From a checkpoint of a small transformer trained on Wikipedia: LayerNorm before each block.
Each number is 128 + 32 x the weight over its row's rms, rounded and kept within 0 to 255. Layers, rows and columns count from 0. The size above them is the row's rms in percent of the matrix's.

# layer 3 MLP gate, 832x320, rms 0.151, rows 526-528, columns 160-319
size [ 95  89 106]
[[ 99 170 134 139 178 121 124  84 150 187 154  70 152 135 158  86  95 159 126 104  92 115 139 132 120 166 125 117 128 154 122  82 108 119 106 112 188  93 119  88 125 134  98 110 178 165 139 150 150 128 109 118 122 175 131 140 135 106 151 159  84 160 209 136 124 113 132 116  87 129 122 102  95 145 180 123 169 105 142 177  97  79 126 146 145 150 152 137 110 170  85  47  56 159 117 161  58 157 158 150 119  87 156 118  95 114  94 209 139 135 119  98 125 128 155 105 107 118 142  97 117 147 137 164 101 132 112 150  99 126  66 115 161 136 114 102 118  81 169 143  59 157 130 125  91 170 161 161 140 139  46 131  79 138 165  71 130 128  96 179]
 [137 100  93 173 151  96 137  54 152  84 139 150 105 116 116 182 141 110 171 125  86 122  83  81 149 136 161 129  53 101 178 142 144 179 220 177 126 111 124 142 116 104  81 129 153 132 116 128 151 128 142 105 170  80 109 120 185  79 139 162 146 134 146 113 105 133 171 149 143 123 180 177 153 189  94 127  84 115 132 126 170  85 145 125 160 111 100 177 186 157  84  93 129 125 103 146 118 162 141 171 141 125  67 157 123 136 140  98 121  68 140 121 119 167 158 120 140 116 111  96 169  96 114 129 121 128 138 199 141 172  97 133 126 115 104 120  80 146  87 158 163 122 184  78 133 174 132 152 114  87 130 164 130 106 137 117 163  95 115 146]
 [116 102 105 192 141 124 114 127  85 149 124  82 124 138 170 160 116 124  94 117 165 122  64  99 114  76  97 149 102  78 153 118 158  91 113 104  56 151 128  62 164  38 122  98  98 103 177 172 116  85 130  97 148 203 180  95 172 154  62  88 150 125 180 129  70 176  86 113 202  84 175 116 158 112 123 147 127 133  97  68 139 145  83  87 130 145 160 144 140 190 117  84 177 148 133 123 104 101 167 179 106 137 145 132 136 128  34 196 152 174 124 151 110 139 135 143 128 154 144 119 126 162 148 159 126  85 179 145 130 135 131 175 117  91 135 153 146 142 178 175 123 103 112  87 147  90 128  92 207  86 113 148 126 134  54 106 140 129 144 102]]
# layer 3 MLP up, 832x320, rms 0.155, rows 526-528, columns 160-319
size [ 91  92  99]
[[102 172 165 148 114 167 129  67 170  94 137 106 151 160 125 133 135 145 129 158 168 150 143  92 125  70 108  84 164 155 143 131  90 135 104 108 117 163 140  83 103 125 173  61  99  99  97 150 106 170 163 136 128 116 175 162 147 133 101 174 130 147  52 110 141 127  95  72 123 126 147 105 160 125 115 169 134 158  68 159  59 145 157 139  55 110  69 138 115 118 154 183 195 122 107 158 142 169 141 119 126 140 118 118 167  93 126  98 131 152 122 118  87 144  94 183 134 150 165 139 123 147  56 139 124 108 200 152 163 110 165 167  98 143 114  97 121 116 110  28 189 155 124 130 109 149 154 110 160 134  94  80 164 146 136 127  84  77  98 118]
 [ 74 107 165 103 108 126 166 157 164  99 116 116 177 136 135  76 121 116 106 121  92 142 128 125 146 133 117 110 170  63  77 106 111 128 149 135 184 158 148 116 132 140 124 133 167 132 150 156 124 111  92 163 154 141 144  76 171 116 199  96 180 179 250 103  48  83  54 160 134  70 124 129 138 192 126 112 122  99 122 121 114 136  95 145 165  55 149  89 114 142 126 120  78 155  75  67 140 100 122  60  78 116 109 118 151 143 106 103 109 146 119 102 131  83  95  93 157 127 136 172 154 143 125 122 117 140 165 147 160 140 177  62 167 106 151 140 128 196 106 162 141 142  74  57 193 101  95 105 132 159 125 118 120 147 104  89 106 162  75 110]
 [155  91 132 114 124 166 150 146  64 139 182 135 211 120 167  68 159 149 134 159  83 135 136 138 107 140 223  81 155 159 101 112 105 134  96 117 111 171 113 121 141 206 143 169 161 124 127 138 107 103 101 122 131 108 116 151 170 133 170 113 206  69 153 133 147  61 130 150 152  98 127 161 149 175 179 178 102 179 110 165 143 120  71 179 127 106 117 147 155  44 129 143 100 159 113 192  94  70  85 101 113  99 139 112 157 143 118 152  97 110 150  62 112 178 101 147  93 147 132  62 104 125 158 129 162 105 153 124 118 136 175 111 124 104 145 162 127 102 170 121 117 143 127 119 142 155 130  70 189  91 168 164 200 115 164 153 147  90 128 148]]
# layer 3 MLP down (transposed), 832x320, rms 0.14, rows 526-527, columns 160-319
size [ 99  88]
[[ 69  75  97 135 171 126 103 121 151 127 180 164 117 100 168  90 113 138  99 126 133 133 124 149  73 133 190 121 119 103 106 127  94 119  99 173 138 142 114 116 218 129 136 131 164 144  97  83 155 120  42 149 114  86 172 175 144 154 120  90  93 107 123 138 112  72 140 213 112 146 140 146 164 149  87 107 120 169 164 154 111 107 148 128 105 163 147  84 101 112 108 141 123 115 177 104 119 124  84 134 106  48  99 153 153 131 173 158 188 166 183  96 146  89 130 112 113 141  66 116 150 135 116 117 220 115 125 163 125 154 157  63 122 104 137 143 132 123  86 102 116 140 157  84 146 131 130 116 105  52  70 181 141  93 192 167 134 132 147 180]
 [137 127 159 126 143 107 125 156 152 114 126 142 120 144 140 138 106 165 175 123 178 127 122  73 137  87 132 126  97  96 100 195 169 108 127 111 141  61 176 151 135 162 122 145 162 131  71 152  71 170 131  82 158 159 113  41 145  99 150 159  69 138 164  92 141 143 150 134 148  64 143  78 117  75 112  66 117 122 120  91 167 143 140 114 141  95 172 105 150 150 109 179 101 156  80 148  85 127 145  71 221 111 114 139 106 151 133 177 109 118 121 121 105 151 158 149 145 100  94  95 122 133 128 145 165 129 121 104 161 160 137  77 118 160 169 121 117 136 136 114 171 175 129 129 135 131  92 116 126  33 133  57 104  53 135 130 134 176 126  96]]